Weights of a small GPT-style language model, trained from scratch on English Wikipedia: LayerNorm before each block.
Each number is 500 + 40 x the weight over its row's rms, rounded and kept within 0 to 999. Layers, rows and columns count from 0. Numbers have three digits each. The size before them is the row's rms in percent of the matrix's.

# layer 13 MLP up, 1024x256, rms 0.155, rows 452-506, columns 128-255
097:421515490519593492480500473513493554454528508487508495444447530539460491534495535524535463477445495462522550510500477473533558527475513486436514437523451512571526484507555509464484493556464398536435529478443464506402498537544483512505451559513563508514525497572511511441426580476522503450604557481531489543606547475467500472523459500430504515548566475483541496502500498468483528532547
104:477462524560558532463423533585525535538535474421525554475471452495493503598541514495548529550540459458534458480519576498487534502540495528475509506545506446456539464525473505485492479480473452479445474494471518478477515502512516473472407445476498478550482479456476517485490492508461450535438543434516474539595499481532496485496495523554441460527510486485493547539493482502472548517486
105:499462479494467563462537494517534543538549454443492470507484457458537490552481465503487458579442550521502503486544538503479475485625516491501497533496529529570446460493579503573463497494512489563475470477532470531492563489535582461453509434480539493505503508480497446519564489491480423440520525491487519489440515424488520418484497513565377537589465543502454423536520488443483578480504
101:469510565516442481469504483551475531499506563472438496509517568501462559473535480536498553465453467485469473403537445474480456546538453522548526501496502488437511470501594495435505479426534484506518439430509481490456495497505511521508498503451456510497483526558517458457493459438509510507532537493529578466515472482520504504510558448465483505599466539498480504522433457511561532491530
094:424533496538567474543502589467459540514503529467515514560536412450452532557497478531499491458492460485510496573464540479508593522489497506448486523490519548476485529447469532495447489524511514554454476491519536518559527523535463517540541523467457439427453611467506450504535484537564475509540539565482437489474536459425464529512518501513541452493435478553426595473502521521536510490486
097:552492506396466443500460550517547527500500530538481473489599526448457427429482457498463490554486459470480413513584464464519503461510513480528458510518473548429466503489518529458514538549451544487494538507484489455466509455606512506458524443489516524568479507508519508475497521456467474528547477476465454521511461550454507440471470545469474472539449484458469496564558503492528572569480
106:509574528503457548456501461473447589484525518526509528395585485467472516528519490531519461423523485544542453455481574563591480488496568555439493518492501532531455488462544489513526509458535484534527404476487421544471492440538480520470484581473491498445539500574501443445515452450513491484569533479574509512531468521491586538490514463470444459518505493535532498477547500480497544513486
099:452488503446470497529470453523557516583566488493485474514510488486568600477428433477524471521542464485502465459499515470565518512525508520559488539478489457544525481491474581493479537544467400461508495508507513528440552458483538524525490472473457543495506542538465436465383456480496444448540522484503497531574488485511517516532468489498511455513570418548531567419485516510523497539530
095:479510497538468520456577532491504510493474504492532448586565579534515482527428428524449503591525514550550468520562451492441552548546540484504478537514515524500578525385496542520580495554502517475479465483539477467554470371509488460463558521533511512471518498472560530463474460488517488421502496479523481517511422512552495431508500535533477480437456443491493480441571559460522516523546
097:528512490479547470485502483566527503517448557480503561586522492441482457436534490514550508514440493475514540478492455438471532555542479588459514505478503495506459458463487482531546534501516470448559502475520505487532536423489530480506464452457463507575536469478516487409520507453581567476555519477536411471469498485438510527562450525488488408474496505540520553508553477530549497476606
100:508500543469478553492559486478394533565519367426551530566564418450507451475477434435544492489500540465499489487507458458557469518520458509498487514548521471590481527495485476466568486518494535498534545528441481520559485469468507534509515448515491509471506509427465489464512493521481489528462535507532566488448538490474452443511467509487496486470515561534485507522495448449499426522529
109:566452452455538520431460463588463487477455455511544461463515472553495482479387485550494463506538558509492449535500516509537473509535461549507555509501520483580509528513518466446532538476470525555508489454489468542565567464483553474548476498553550532478477514424552458504523456543511519508471500546498494512481411488556552443435519490496495388557515498483531567482444517516497495554480
095:465477456538454464427491395482501446451501546442524442528470524469439427595466504578424497542469497530552556509537484431489476452572582468525485510512540465539504525476438507489504453499515467497497493511558440525486618537506464512568458516449494517448465428535485556472546494564554563532477480465493504558527503521473482494486505527518492467491457431535438510455530490494470520543434
103:467611500589496493414551492495504474536531481536479477538453465486489482435498473581481385528478473459511506438453454560452453496520594522530491481512539515453498425501552456465464481452457475461489514482534524536432458492508444571548580506487486530449543457564499485481501515486537534499492505459422458463524540498417509591573561569434568531556431445470504555475455477478506450523519
095:452531485524513555528495488440527452499460439466481495440492506577500556494481498532510555434476556500456522407561506599508524496526527468524487508443537513500554525570504480450462520492526523509568451499477524482434514507574533500561492476515487502476458500422558502448477536491442469579523500494536480430513495474479489535528518524476462534547478571431469520457515542512564509500459
106:562521560459535500552464479489513522432533526474477458488529507517439501457476504485498506486541535521546444535541461468515519464523482496544419508603488535521431529542463529525449540463489478536468525478513532581521419482524565386530515502460439562501527494542519528561436529454576467502548535502506497458496500426489474523477521568476475508519470450527496457440487447545439491534442
089:494517523476431508471547490489459435479495552482488509537483511476492486476415547526436469501549448498496570471476539444491451441503469451442444467516437470477523558453536516500515489498436488488501515516454505468449456480470558505445463522546474444543520590534495481506494515512498541599494466526575482443481461502424558528501506585484541471494486505474478546476535514494442524535495
099:537478456516394482421580439549596499512480478514551508408496455483509488565534470478577567494457578484487507451498475469483514457548503527514502449460524477530529479427530512460494466514528447560478489480412462444486466517511435525506491576509516486516518474495598539532561527502567440517452571513485438566491515532477560500531552551461493447525497428587435478469571509490531508554467
097:492468424519493557474476485521492495445473533522517493598484433522461482514530470429473482495443406552517477535557448546549527510530467432552483445561513604518523471471510458493533504558486503566535515519530502504484564492470464627484443494532517536479489502474446511528468550491518540419508503522438516510499488392394551454526502531547557479483470405470498493470447465518469511475539
104:475517497535399532518507479456533529513426509565541497495491430560488562490483503538517476554510482494597468503476516416476592449590523468420559493496449490428460485562496488567489533509518464490559465551461495364518522499550517441490461557452505549495488469468464520504518522456462504495453484539455498532483478495498508464425518475457453522481500480470485474513548555470434530527555
091:514466505556500455528490543472527519460455460451438444529474432503562506521559523571558457426579499565533526464465498491504498470535499527488448460492477551553465465533421494542517532485449460501446491410446528446435500584480473507506543490480507494476497448574421487494469519467517551475542533544534513474550544457513485430594570523540532500507565496506534480453490473522539486520465
100:504587474466504494512440494495529517428517531415519401565462594541474528453545506553550454516442430462548462481514524545491484497584528460465479477582510519466529542460436474451506538473526516487470502543559514447459539467526546487458487570554486555533494468428492497471515458464485566549524503515493429505554520407472497350521570521491465510498534507548507548499509432504463496574535
102:525447455482479566502520483563505550473526526524603505497552521481509468400506447499554483560506487524512480487488543470517470488395468438495481535485501474495545553580594583526559508452487478535539441484499467490523508520523447525571499517482510516499545529478499460509451590381456475523441471517557478566514536543476508466499601492502475490528493526438608529517496493498500464490537
093:512446508654404561537512497506569473538480497486503451490526446491509458534433482474498507519423553511462483486493473504614505523479508529517482499540525495463535528492510474479454530475452492529460562549596488543478482455476522515446543498531586451516516483513520533485463499487450471494546548500532535517497506564479538527492494484457532503544474561493512536439500583464431472505439
106:445484486522503475469618501509490413590516467531504540512509454481444482535520490481517511529505487401453498495571486515571474456467551481554541535503541507513504483514513505478508495519558501501537404541449503430444473558442458544502456535522498455381556536468521481495497531477451449538486502567496459478538528523479585462547458576524521476491465516459540380451523572556551547500522
088:462461492494498479457551489393428448464484495449558530478503470492481562578450528522462512468577552521501501483533453552568526493470517512490513470468483505466453510512530511486520494493496612469539482475419562456574530520518495460523542555525414508480507502559439466481537519458458554522571487475532510458470431422482557473490532541457509430487522499513511517514525483492502512517526
105:531468483522442516467518521485494512458483573529423475526497547481524500486555517557450482520501480480503485483498538480556435455563493427529468425521553500473532588533493460437432445533467454487487522465454531532466611481539485440475562420481541436476498529448513485499479493554558535490473513594453516432543538476400542500509516494542507563501553459492510436449494517533519475545489
099:431528425519457511470489535421476499557504538563531492560526531489500531536493440545423552440510509517528517502495438421525399413499474463454486475538493472559460491466473482491461514411579515544466490473446500477564580503519524516519534476449528547553581490471497544443538565464411519531528559575476480405525522501545529535476478510507547520498515465530536455516501507517567471463531
109:541526449452477576551497527557445551469448501568560563493559479473546504524542541423520508483539493451462484486482524516543436486442510565498442505481488497498552489504544454556536479477527462485518512556488408521515519442479563539538436546514547418480472470507536452445481469530492545539565522518473491494539474473437464516574449488485528438548443506497462482476434444521456507521491
088:521475534523511458476438515560509456497436507466521485538534483420549505514510557509531473511492442551470593488501534544556444544524520516538527414466530518585461525426472557490538556475479532489492538516425562491458479455519513519548555505464453501496518561466442402511467504519455498426568525474593485590485542510472451507515534409548437539461504475475513509501470449472547506544492
096:495463581438546518488531515479519464577485494587529440479517537500598463531529535496481496517486538498461478488481527492602492505553505500538515518459549504522405446472532551519495425530488511512533509499530518471439484475447475573532516480442536491558506610551435473571530497572478472536518556483459499479542461520489494531493565490504450504509581549477485521434518496519513470555510
090:594457508458479466482442514512501472534539457559440469529540526587467485494535480414482507451479446471555482412540477496516440484555525445564517520518540499513516483482499530435515445482554468430578530491570457468527453486438513486570458503552458545545545440484573481500545482506529442507488518475540533479481525466488471485500514511589467538493460562507491553436464459500557511537436
100:475538468532469450515510565537495525476521500492491523559493472542473519450432501464513600470506477440541485483509464497493471506422472477504531535541513534547508500513456547473434451534545456576552474546425477548548504512499565466506518518481487563425471525555491492491433518463572532450559561499538416517432427501522425505499502490480477498388469498498464507561516450500481517511548
102:461510556475540554514550527523554529504498504413515489504485622516593471491493424512543442507582492468583507508536491433453490434479474498500504555503486497440482476479458572559512562461476523494466502547554468498458467527470556544510567498476461459497482549532470469563523542543571499467505463469447545465554507509507474562546487504522477490531526439474570507529415495451487529529471
097:534499482519532434478469512477499470460543506551549576452507602514476486447474420500449489499440451499477499484432424483586525527519479485495529489504534504452450544545468488486487541542460489463480446476527531515531544468534479474551526470488403527418434556557440453430523504530499428503545428519474521507465408490457524475506490495505513457505498479514457538549500529496378485497549
116:479533605442546510436497512442528509430498457515461516446528508504514492536502453490461563493510468508480510491430578428498482517508522474469460493492449480482528500498478488510529470488417442532523504476544530516512502518507594543545471492449454431497417459517472468558538501416464505510516552511416466511505585432468455511469512532485530466553485490451465464512497539498530472492572
102:461481553505583577506461547525513411526479484533505447464403461504466443464532498463529530447486467514477516458475458489469501506435510506492460487524545464497513533402461555496519480533563568565470501528499522501475471561489548498558509509558510476431515469508495484524445590423525471454520528522519589489530463528540509508491515502529431472516423537494543485479435496493546484501442
099:438474544547535522481490514491540493467492491495504484513488539478437522527494394563464544476479472461441542507550485586568433496459508519481538458449451587509475550491529540468540510522463515496488409507475474520509499554540496493490498535535525507524436519541480551465482494441513535479592544483497462481480560474473457511516501473518452518488472437497544432511481511568499551530579
104:510435496503509469496525492448445561549472496493542579506539520486504463500574532499400539427513513444550488425449425480530439460477544475452489510515545470548537459564496474472518553515445530425533500466512500442468511475525517557475478542566498519479485513406488471570484580588529476509504440433539569545546533567559524490530461458529483451503516443475514484496497520427400469540481
096:468486551472466486522509508472484478573471508473545415525425517581522521426475440508475464458555498565509538466459513538464427571480522539526478547511489463414539515477631498521547434442412527473545526496548481423518484410516489567524488517484577461474517496505473500446544473484505496501545471548546500513441505489562472458485570590500470510528512502480502493444546549499466490464517
104:462513497462475482480464452565465568495447539546472489472462506519488479494507426519564517507482507475475508440491479532505438545468494543497477447504485464548473420469411552443524471492495521473438423551479477412478439487519540536566470460517529484466477486402513514523407514534474530499557469508540436552451477534548515485502567575497475471505548474418408522512517411587536406530560
092:499509536475431570487556536459503444507437470551491520479494432509504469551559488430441503448558594530528442530576410568494421435478542509453495550566495488493511501487520478503529486536535515472553527514505503512516467485527454500474546494421582575473514562525527531468460514527462474546441483518536509459516526617519422502522479458435482453506517552483466462523512497488425460470489
102:473542491484514479458472521479534534525488501487514476500509494528514439380569375492484523473432543493547535521502408486514506458513499550501490506560507490593514520508580477468527522599488490474466467483531523474637599448514491509456455491457468459490522515465497492505478500495523403438511492478440482536548519422466480471526526512519412484547507531466553521442530511447464439403472
103:564524544500469502492460479456470547500419524406551509535587397533498536505551481522411437491513494407525530502445594482493488464457442469493531459421527479562475523499540516512513543508574492474536484470572559572498518503539479513546458566513489541461493493517509540557495493565445535512560471541588562484548476505480555524545487491536500496559511506543481476485582502542529466495570
102:433472498504436466389449500496453491529524505447552477506557507449546432441588504553463522493469546536537484489516518487552477509499434524506502491454482530473564529574493516514435487455464467583566457465414461455542550480509497503497437496473521515469543592532490480453509501495495442575473497509520536521489486583482500428552465470554437432458516534476524576468483517531542498470515
095:536513546473509491534406533551485510566487564502522472528530510492475513449511514546478554530460425473571518434544518479486474503482573527543487469409461513490371525523528480555563578495481490438534533580568462500463518503584496502502490473528490470469562393512515479546445516532464545498456552469514543504453504379519509488525476522479483416526560486466519499518383551546481511508473
101:474565502406501424570559471445490471495528445479435493510476523574490518522406487485495502558461482506561450639567494481516568411530506463515456492509491531545488459515482552523542476590521492567479414514601509482502518470532485473503535460528440538457543557486500457511479488545533523529580486511480508488568500561526510409568562582525571544444435499534505449470533491495447517506509
087:433523514487498527466493468464491505443531493456444485482605434556554494487551480485471577483495446531575539562468519515563470528479510510532537530460540545497576517516526499605517492499537457581438456555457589541520540500534489543442523500501450490512517487508559562506513531497505448542502515491441464508502579511531531498501615564518499473507445495493497472440548472503455453513516
090:491515520525447513486538461555453455497501520444482483551460543595520472547571466542509505506528507503487452517542496465511449497559507473533511550506468455509448477440564503436431523603454496502510463505562444484499467534455480466471500519524562521489484462480521556465536504526514479546522445497462537524486549499487481482531542414515564567565520503493511581534508513507509470537478
090:548520512539485546494490498414463494458400454522529477499555464473475544471436503471484495422512395529499476483391509518526516553528490507596490478402547494490501478492461458534500551465497484512540547444538494579574482468479474464515476432475462518402466530512497526564484495533536567444457508471502433487457451552456519457494557486573585570493460523511483539541493494497517476465517
101:546435586464469443469382492458476481505524574479526525611467519498505512518510483512514547501590504520519440562508548450545491467457494544480581481537555469533548559501490537522503513470482499502520490464490492490465463485504494466485530545431488455536535477477427481496560465485481481515470580533505435520479512448511507569495525426438486419515529517542478552489542442467521507488379
107:591452517518537581441474505488474465500521514509474535473421514509554530522524476468401515572450409503434569557445475504560553501535578509580479457487527518511494514526478505499519497470541550517529515514497470480493470512515512460554526500470436459561462533531505440471434531481465513473530507543480494474518510492481498478484555479460499472498445518495532481523455537522469469437550
094:374447498477524495476505578467469502521519483472507485479463509551521592505472475538480524569524464483509537483530549496497489490502503475571484482533534500524493420531546545482514467580509582422516508542498560509559456495506517443559515473498502522467449555508513520444534478540509448423475459503532530521484459498539478500560537493591579507520545447472491550439453531425512459562507
104:464508501478503453463461459544518554510546550498476512466502483448467502442573454460492511524517507542546525461504517516520426468492540523492477485481431527463511527433444452497503501495461464574542528463572504517561513443447533478514501511532469508456532496533552490506483429525528559481569545483471403474469512508512447566519446517417546468412434501571408543531476567466487470521475
104:511507482503458444516504502515530529537516561437498451452569481581446516448490517486497487454575542453541575537542522451600496460497533510455504504514506447525518482519480542479461503507540524534604482480430512492536509524505530494429467474438502540537508514466466497527495460558519538478513478470468521419553517543491479565542477475489539552474574491465590492499525560414581509565523
# layer 13 MLP down (transposed), 1024x256, rms 0.159, rows 452-505, columns 128-255
100:401547570499523517482553509557504518469509491507461524505499480430447475447425511517491504512536473489444475527511501544499538531501544527477475444468544484496418514487469479503554502488461490546573494430528504521479485454496547551469539552485450454494447503438572511490472536493459468549465487493527612391454577486524472507434449492526557521521490547491544441454496514495507499492483
099:533513504519515481486416489486500513472443545496555454514468523461488539448557531382510421555453529515481561556488471487484554516490464578452397524488383498504445453452505558514514488519452492453467468500453504492445440526428507530544464523509577473498533523509523497470483475517506506556450484544471456487474540516502465513500490481544557532538586498528508422489611503526588506479544
103:501542422451438540542509445446508465547529507515577471494473513491466523497473509493451468502534475529465495474461519531418544445527516429468533442521461485518538541517512553531504444558472433499571488454479521491498497525453553470509495475517442509503531533514535426490554519495529465520519532483464510499514469550457478445512412550501423472547509511507553518491504502532508533425514
097:455423478410511470457468547560512496428564482490506594515531500540557485499540482489466515502505470427543504502511518541522587522463525464465517520527489483545473489485539488561481499594549547502554481600576465513481436500468474510467594490523542493482553440431465494542478464523559487483423533486441462561505479497469483435506478544491522486485455526518524477542598466499492533513461
096:534520432493437500554479475531557473519453490540515452524520490449530517488469441515486495541544540493526481539510566518518527541450532441493527502508468572444482450472475512505525483469435433453502509486454475500564469553542485465412614518529523460510487533515491459531588527482505494406585449524574462466469484391517508514494475402505518574527521479538446412498556464493563487510546
096:474614436472479527540530486511484514536463434540512508569498392478488537539532502410488508512493458458564494468562470507492475445566508421517585523551486459462495512494587488508430519529489487476521587548594480537557501556536489563397457500432513491482532489510527615486424526513511559449589532485569495464399460546512475522468501502561476564453515532486494572464525522526493450514528
105:530531519505514556480467544556534540501499458424509437498539535475481565483482526573504504592531510458464485469439540448505577447504480556514496499519538489469511487442461476496564487568440457498472524486472498475479481474534523478494468487418480473452499526558423515520466494479467598451531458569455445452545489619509469519498564517485465556461468464546584483432542498481511458498521
107:498441536575543569502561496537546504452473562452427511480525516487452439511508531517516470439518417577447534451456526460519531515446506499541532492436581457521509544457461495456494510425445465520535496548515509525506535480472486479557569472533492508489466544482489582523542516473509493499478595504490522458509515472573509491559464502456509453545470489497507502501496504485532551537543
095:516479458561535465529449419428462535495505553467498533476481512517580453420506543415534499442507522480512531449489535548450527441484474533517569441472509514478462509482533488459519480467458504441465501516525483483446475559484534624540544482509525516521477530475511477404524540453560475498519491438481519540483528535523528539453508531514483487484547494592536526506507456537499532470551
100:526516514540497505533412559537448552520456571491565462592492563529435439462510518444490473527555517557480468435487564501509420556516509540526441481471516501509555512504543514512497507510549544506397441446440595456484524489504471566458531464475495498434538505574527489533526519451499482552441498450573535474495500535513512489467447526527490520407481492452569531527539505506488459470551
106:499492533529567531544447512484445475462472484505511461469477497476536591455537511520536518493536526512483463450530534482545490516468494574491506513539518542484486525537477470478521492511428467470470515494522457508470598567470486485518471485512526548487542519477544542506548463486510437540457494509460521538464548561500451559464413488407490541430482492586454514486495504551538517529596
098:472556470474473507489553498572511480595470578495485537441506501499479524557508471492449510487512537461428400507514524496458447521448506493471362553412518511474524506520483465521506545539472482469541442485501473537611466488539473430549402549541523495396503479502566574586495533576524557433567510470544453493509522522502452504423475448548510508526511496517578407444519556479465482525503
098:523550478467484580458532582547513496536430531506512538454553562538545512460513473503531497543533531462504440569489501478478453503448430528457458421536447490479558464463475430454432492537504509522475523502487472519535429459577500528398579493545496555505608501398527521555586415470507536496569476515562527521486477472492463506501448452476512463468532481456531531566458500465532443500521
099:524471510476477526546473520472491454428493408518509533527446514463516491593435552455540504507519517570532520565554561473520508521446462462497425434551481476455461544490463492538462545602531474521519523508482501537499450533443498486506474451504536488545598538574482510582501512490466415534414508444516509483427517427569555490511506460476450446538523515536525474462476516509525432428506
092:479439507507466512498575517540504515535542502507554593478546556437465426500462525498549454540410506402550473490489532485504484519568465506513465450548496530490483492535543478500526500471467561511459522490504504506556460440535445567554497504516522509513485469508499430433539442476523482524511517529468501524520526541449477552469460495487466479471524506558486485522490475506486584442563
103:471528567534524529478463551470495519551446546487520456503501470569507537435514529401496496582494512458419466544597521483491493523477474526489466491454502508496528482441532518450532529557498477439567487517543464490530466513502551544540502490502500519503500468515494573503551431418448547549478450578535536494500402491523512497523442460437407517513550498485563460470507452491499490515425
098:483459470474458520503558524419521524603529414509529529484495527445453478472471424476461525486479547459506472552438502435471473516506512494476483462484471511511518512482495477432544538529513462581513505487491448482570539507500493533545550569509491456526421439541492554502473504515483436427605442546543486534501532524466435589507515468482542496427535482526534443505479465534463510557482
092:444460518579489437454503550490471485510564520551504515520471501431506471447494468514523478450450460553468548521479538483502454536505522462522541494533543454534453432565497497542504463517485550471530562523450545489480532591468492518487382523509533471500521554515505487528501563480496542491485443452606556536524621478469553420460450506519557549494601568462566495529508491469507464493493
091:557590552469482447487546515453459478527513557600502482384468499538636523447509483520548489481542500591520442506579473455461444465461504500522471554517562479489522475465498534490526481492510526446492445508514471479488467507450525496488540444480470503557544446502499492503535504476508493466571501561504485569463445561502495533494513496479479438578523485486488507499513566486524529445498
101:542563463512502520566495519520472492513396513485426457423444481491492476520556522458586599504548457452478494472579429454506502515472509502540436507581515502526456432477460502487496533497468586595513429533506487550482502461526483412483458547488441492473504521553529474508427484531459511504496498521442485465530537479479462504490559542550473511521510495514480533490484497597540503489440
098:419596470502497557535506476441519427477497440505552513484523449470493500535512463455486471531510556480455536521529479450459560424544489446528551534521485520479528477455501489508530461458528536467488512560509517516504512508516568470480595499515459507537531485415526519544408512504538590513477513528511512514494490487510493457468558543371482437455518523525489517493536514446463520501478
094:479441540546528454493525500509505463517452525453505449502544516512453535451473491433506544501507449494503503503425472526484598508496578513485433431556496490519531566516516519520437433561514490576461477475507535528543510431543497469499455532463500510498507518502495520481448587520490476573535581498497535472476468493528546507508514454491547535435503537504507469514488476384538500530442
098:459550460503485488539469542477422462521465526494430414505496443483427459483520464492589503471482554516487535456465546421443535552540512557500460516504499475452469517491419480480446545486523529527574528550435489550473514461579460483490490484507499489538464496447520612471466475512516479445496515501493488512506568516498483490504514474469498511515533426511518437479438491490492514480463
097:537508470487429436439493451500471527474472491582457442538480459494549542499440387500507505512500486506509537536529493483426526453485486503487510522461573522484468468478531529520492478513478548458469491435443462541541534547492448568539574515498610459409559529522446509521511432463500514393498419536486478539459486517452464475532558477547484576503516478569446540497505534531539452470543
108:519535575536448498493523518561467498446487460495526476548463558420491439437410491484515519489486424578516559500454515465571534540498419471520523488518491516491493536417563496601497516449451469480507550480414494551521494509619510531472547512499532460517541521537482434502520443518488515509471469483494415517491508504529459500543426519525517459532523503487478449555529513488503542482475
103:481532545512524481471500571461501484419535501559473495523507448456539457512535507506510465549533436437515507464544489474561487492528540558538427490438500504485460519579511466535433441539526477547448561457507424515465526427455491526629500481526465482458495477446462509449531460548548473496495534467460412454533459617485557561459532478580462582435486490476516478504508513566420569511472
097:527514519436528538489496525473534470511503465494553605454475472488541494414531513439487495456468535469591510516484486482544500579472480484511570491535534453549507443500496490541480613518543565555529494539520437439506494533493430493466533537567469588489505457548459544526545487549435405548473526509475472552485570462496516521519517459539457510504460560580510494527566522429485523491503
108:446449428528439559476657481462532491440528552449556514498465458518517462500518508468490608558541534508551498555476459475518417480488495470501426534500469499497537489470460438510477498484505468514479468613494429522525457529478550447489532539455526523433516499477506528522465508590533495484483509489460591537476530488482516493412488447449510522527531503532400501481555478531488496532496
105:513497447534432451454493599476487526572528473480544436478475399502479486453507473489486476491540528438461583502511508495457498477519509460578480480526494462552475568538502488568515483462511560477516568487526436459522505578510477524530377585481577478512514522480424512509424500472441544494532515490568480501469466415432476460442499520448542546436499526428469487516521566519525463498481
103:488472524543578519514460522517487497516508465572534511451521535459542549519527534546593507506484448522513511501540461492553503525488477506530493493513526489532495473464500471550539487495415444531554491421430445520522487435520500492509492425483444488527499494496438458476472531471490542449581599525557465565531515504495477472462443429510443487468471446501543471517444477436463498525460
090:414524444529503464446509551533525563489548479516453511489573503518455493496458456550493530438514478446526493602568441487407467508508499501455488459504454573478646564532482501443571522474510540484442419507554430552547531540538525440446471450524512492509468453487449533441464454472535557471557480521509448502517545457465531515494445552509515543484548538445501489482617509495488549415459
106:508502502436563495467515520490510503494502517556483450611515561442438567435528473470521501540466493487509446485543509501442475559518542548568468489521487505497443501499456601413554409533435530486479515493482557459441473469473477514492518538478555517561484549454512580511450503573501444502482532530531486530502486494592501477449560470462515459456498529425499501506510397405445507505526
096:494553538404502449485494427478506486535545525498534511452476433516488573516524442472452518384504463445539562510449468515460544512466517511569553468462471496536520522516499496549491454478544548530445503519548577499480507573530500519506459516456534505462559476514497458512496540489415493386462471507400476483572484500551529580513502453523528511503485500561490482432451461420502490493519
102:541526487491552486532468482526485481561466487476506539431526477500523476459497466496518474465397486502462509509547518460491491546531482520502548447515455534471514537472469498538497454514514586588513534480475483476519504514522500458531496459505455562554459534422456525551491447517530551518522507529513477519526497497535490475502482517524395594424472528464547554540415489511617461481486
091:484530498492547553510540523488433538468471539576486452491476480499490440556442499518538480490412523544552462496539511529474464535540472481498510494490467548466471381455460407557458450486500477479512540457521532490488485533448539482535441504517508482523547492426569501475482553484480588515460539461558497413504579536494479508493463547447527528545478455471505478442464438523577486488535
104:422517473503516492421455442518565478417474547488476501488454522491545439506504484548432487416473465472545485576435475534468448532553504505475469500589582463476549460508501590453500505517548504442416523473551485467482501473500530442434508478519463534489479557476499490492502497569518483482462521541453396458469485501474533534508499530452493474493560539508558509556520497546465466420473
107:542485460551561517541465519447509521497554480513538464454417474443546537502485491582502515494479531451439532602504493528547473497566541388476558555404495444480521545537503557536521517466505497512482433438447473498474474441465466559504506490440526492485497594492582513536509498482492483517473471558536530500505476440498427516451477461543448439506461456486455554479492535567529482525495
096:520444544500536493490592503536532592505506501477534556469566558488540571465464604426569475566498573487478516530518471456453489479536545513508443486424457585503497468453496520538584510493458476504495524514475525522472488445455518517479464420473421436495510483510509406519540432523454532446462454502523515572554538442447510534574537617475563503514436509523513483494431485461509522534483
093:500521497476529461422520527412531564529544448457498520454493499528574469473513410515507480514481549528427506484548570492463566487455492511480498442526513531487487570465497524460500454521500556588512533513532486521477446464524517553525544434420523511506497513553443488418479454506490496516490611575506493487562534544485520446512506493425506478500504489493461557505507481523494540524528
102:453492482456497467483469439485442584459499486483511529410492558509549437450499516486546449481539454498509481516515533470534439507493586482474501487505503526484503517535491449435511529477545541513448441499460523589448527589456524517446554471458538545494472560491480453532502515573502501513511446506489477499553536458456524514520444494531512482521523452492519458416485492537558434531582
103:488527546502439507503537511498557553544441473524527552509437519481529455463491471519475515485571474502558469575522546521481498515471498587458553607501482460559469531514512555566425412574444427523508536558496522461516534488501530458528495544538519456523529572406416479464496496446476460551586492536491457554531509483503516466488447479519508457481464564471523500438436524402478491474462
093:521458522490508485558507501516518557474518511507545501450501448459609514428496516458493485474452395467457541505446523470548490527556514479572445475463528458509486447448461507496493461599518526518486462515453521493480472501516514513558459453482537484584456460522532515546549422451514485434579512453461455521482527514446513487522493477552427571440517488480616522529557483527547524429467
100:482487466458513490508503502604454471532443531491508552544535479499403505530468517449488494481509543431455429416510542487491526555426592481531492501469554479489420513520542495484472496426474440513510469475452500503557557490519462488536552484526500516526477539529583519513502511485476523446552549450513459491560443536430554473525482505541540457558512556451479484546474509489455595461468
101:493440587532493461540549468451561547516539491520473510522488545483531558554566489522556544521522496543489437465487526492457520512500501502504468487477464528458513510461465477536523454546519513467445479440420516477546451525477559560467541502591514541602579529458469469426488461476480504569526516499540483482458505514551485573497453610432534474474529500555404429572498479457443507478445
103:533501499493470528533553546490490541515454488489529501568527489496500517451515509538516487529525513507464490483404540509562533485498498510501452521514501453469520477514509515488482459458557611526485471512504502531515488521421469488412491525533515527498461531445572588552476440605506503489499485499491515564526468475524517475471506469561537563580528424440509550550512467445498489428448
100:577453475555416475518571517516481485465488539462555530547484469507479476499466495533429398546467509534492516537565493513512499523478426484461534449489504543451480566502470502513545548553446420505471484523520459517491570521503470515482502412556508490544522482426508530454480569544449503499477528510539538522448466557491503510432483494434534475503570571534509475463498560474502513486496
096:487486569485503568525502552503429420533490468438492482478465450489460505546453525513470528497469463482530463510453466426458474519494496535516521454446461554579526548552513418576447445478499477459474568532452529455498511467452507459542524494484502543531457464540569486485484516448461522414469497544463444484416555608518496470495480487495440477525505474444594541573554464481609500499549
095:521529512470435486547427516452524488517529388425511579555539587526580528473509441567540511462490456560488467466483518513474494450595523528444524500479474539504553457507510528546438525424456553504505529541500518500472495484480512512524514552498507483500515459462513474522498479538493572491524515562581451467537459508437454535458516478542527519467486545526493498563411485524479564513511
097:490493487579490423526503543490570495481495580515494527526501482534476509525533497439485427497566492432495530467571528546548486566494548461467469504488535521514511520568512551549421563453498425491493546458465520540525556523463512496517484579467571471546496505494430551475518511440474498546545509573498472484454548431537574537514478519447510495479451505469556458474526500554544455525500
088:499449464437488505443550507500486526548518515504505498471465503456469491470459533516464472441515442520418512516508460472478489490468429524475525504462515487509558541518541446480527480479462525522553546497551442476453455485505475533395479507473469497537483416501469471456494504480530535518457438571505593499576526516435486402546495485453497390481506509497448528470463482530490494410557
105:508499475479542392534580429451466424456459488525595478519485512552478464521569527489441453479454557504514476542482524524415530551506513554481517538479491442538502479469449461477518515480529480569484540538506474517479455528559536452547538541551453446567533450498479472562521432581463524476516531572505437537468455547491542525477528508470559546433485466522432540394503545556565496537458
107:518430587473563454498500484477512520580449549523450596484571479496544438551550483502506491489539529427450513545478403536514498524544538540480478504434466421558435498531464526520486464515528520476560530545454444515530514489472497473487579536475496436534477512485522494505500484567445461550512438497507491536591630554481430544506543448474522537511417517447496490526522547437491522536508
099:523475490553463470509507475532573481418540552638462455526473563531453493473451516496499533503468523503474519515477510511520489433525514482479528531523536455427460502517457476476525476579493470539462538475499494535497500541502420508507533575492463434536450540442513496438461543560513531509477525507499388503507477463435478558575501535468445465495508491545552456524443521517538533511538
099:474448495483480473502460537505552534540557475481508474497446561499451478496492503510481506515507529477508579456460464508453509488427479535491530518544495517463503582529519546590513531501508490545506428476452472482547470486482573530441527525516515493521495510498416613455492523574483488474464359533520545564489558506471530472448541539514459450591522500518467539466590506479584504501555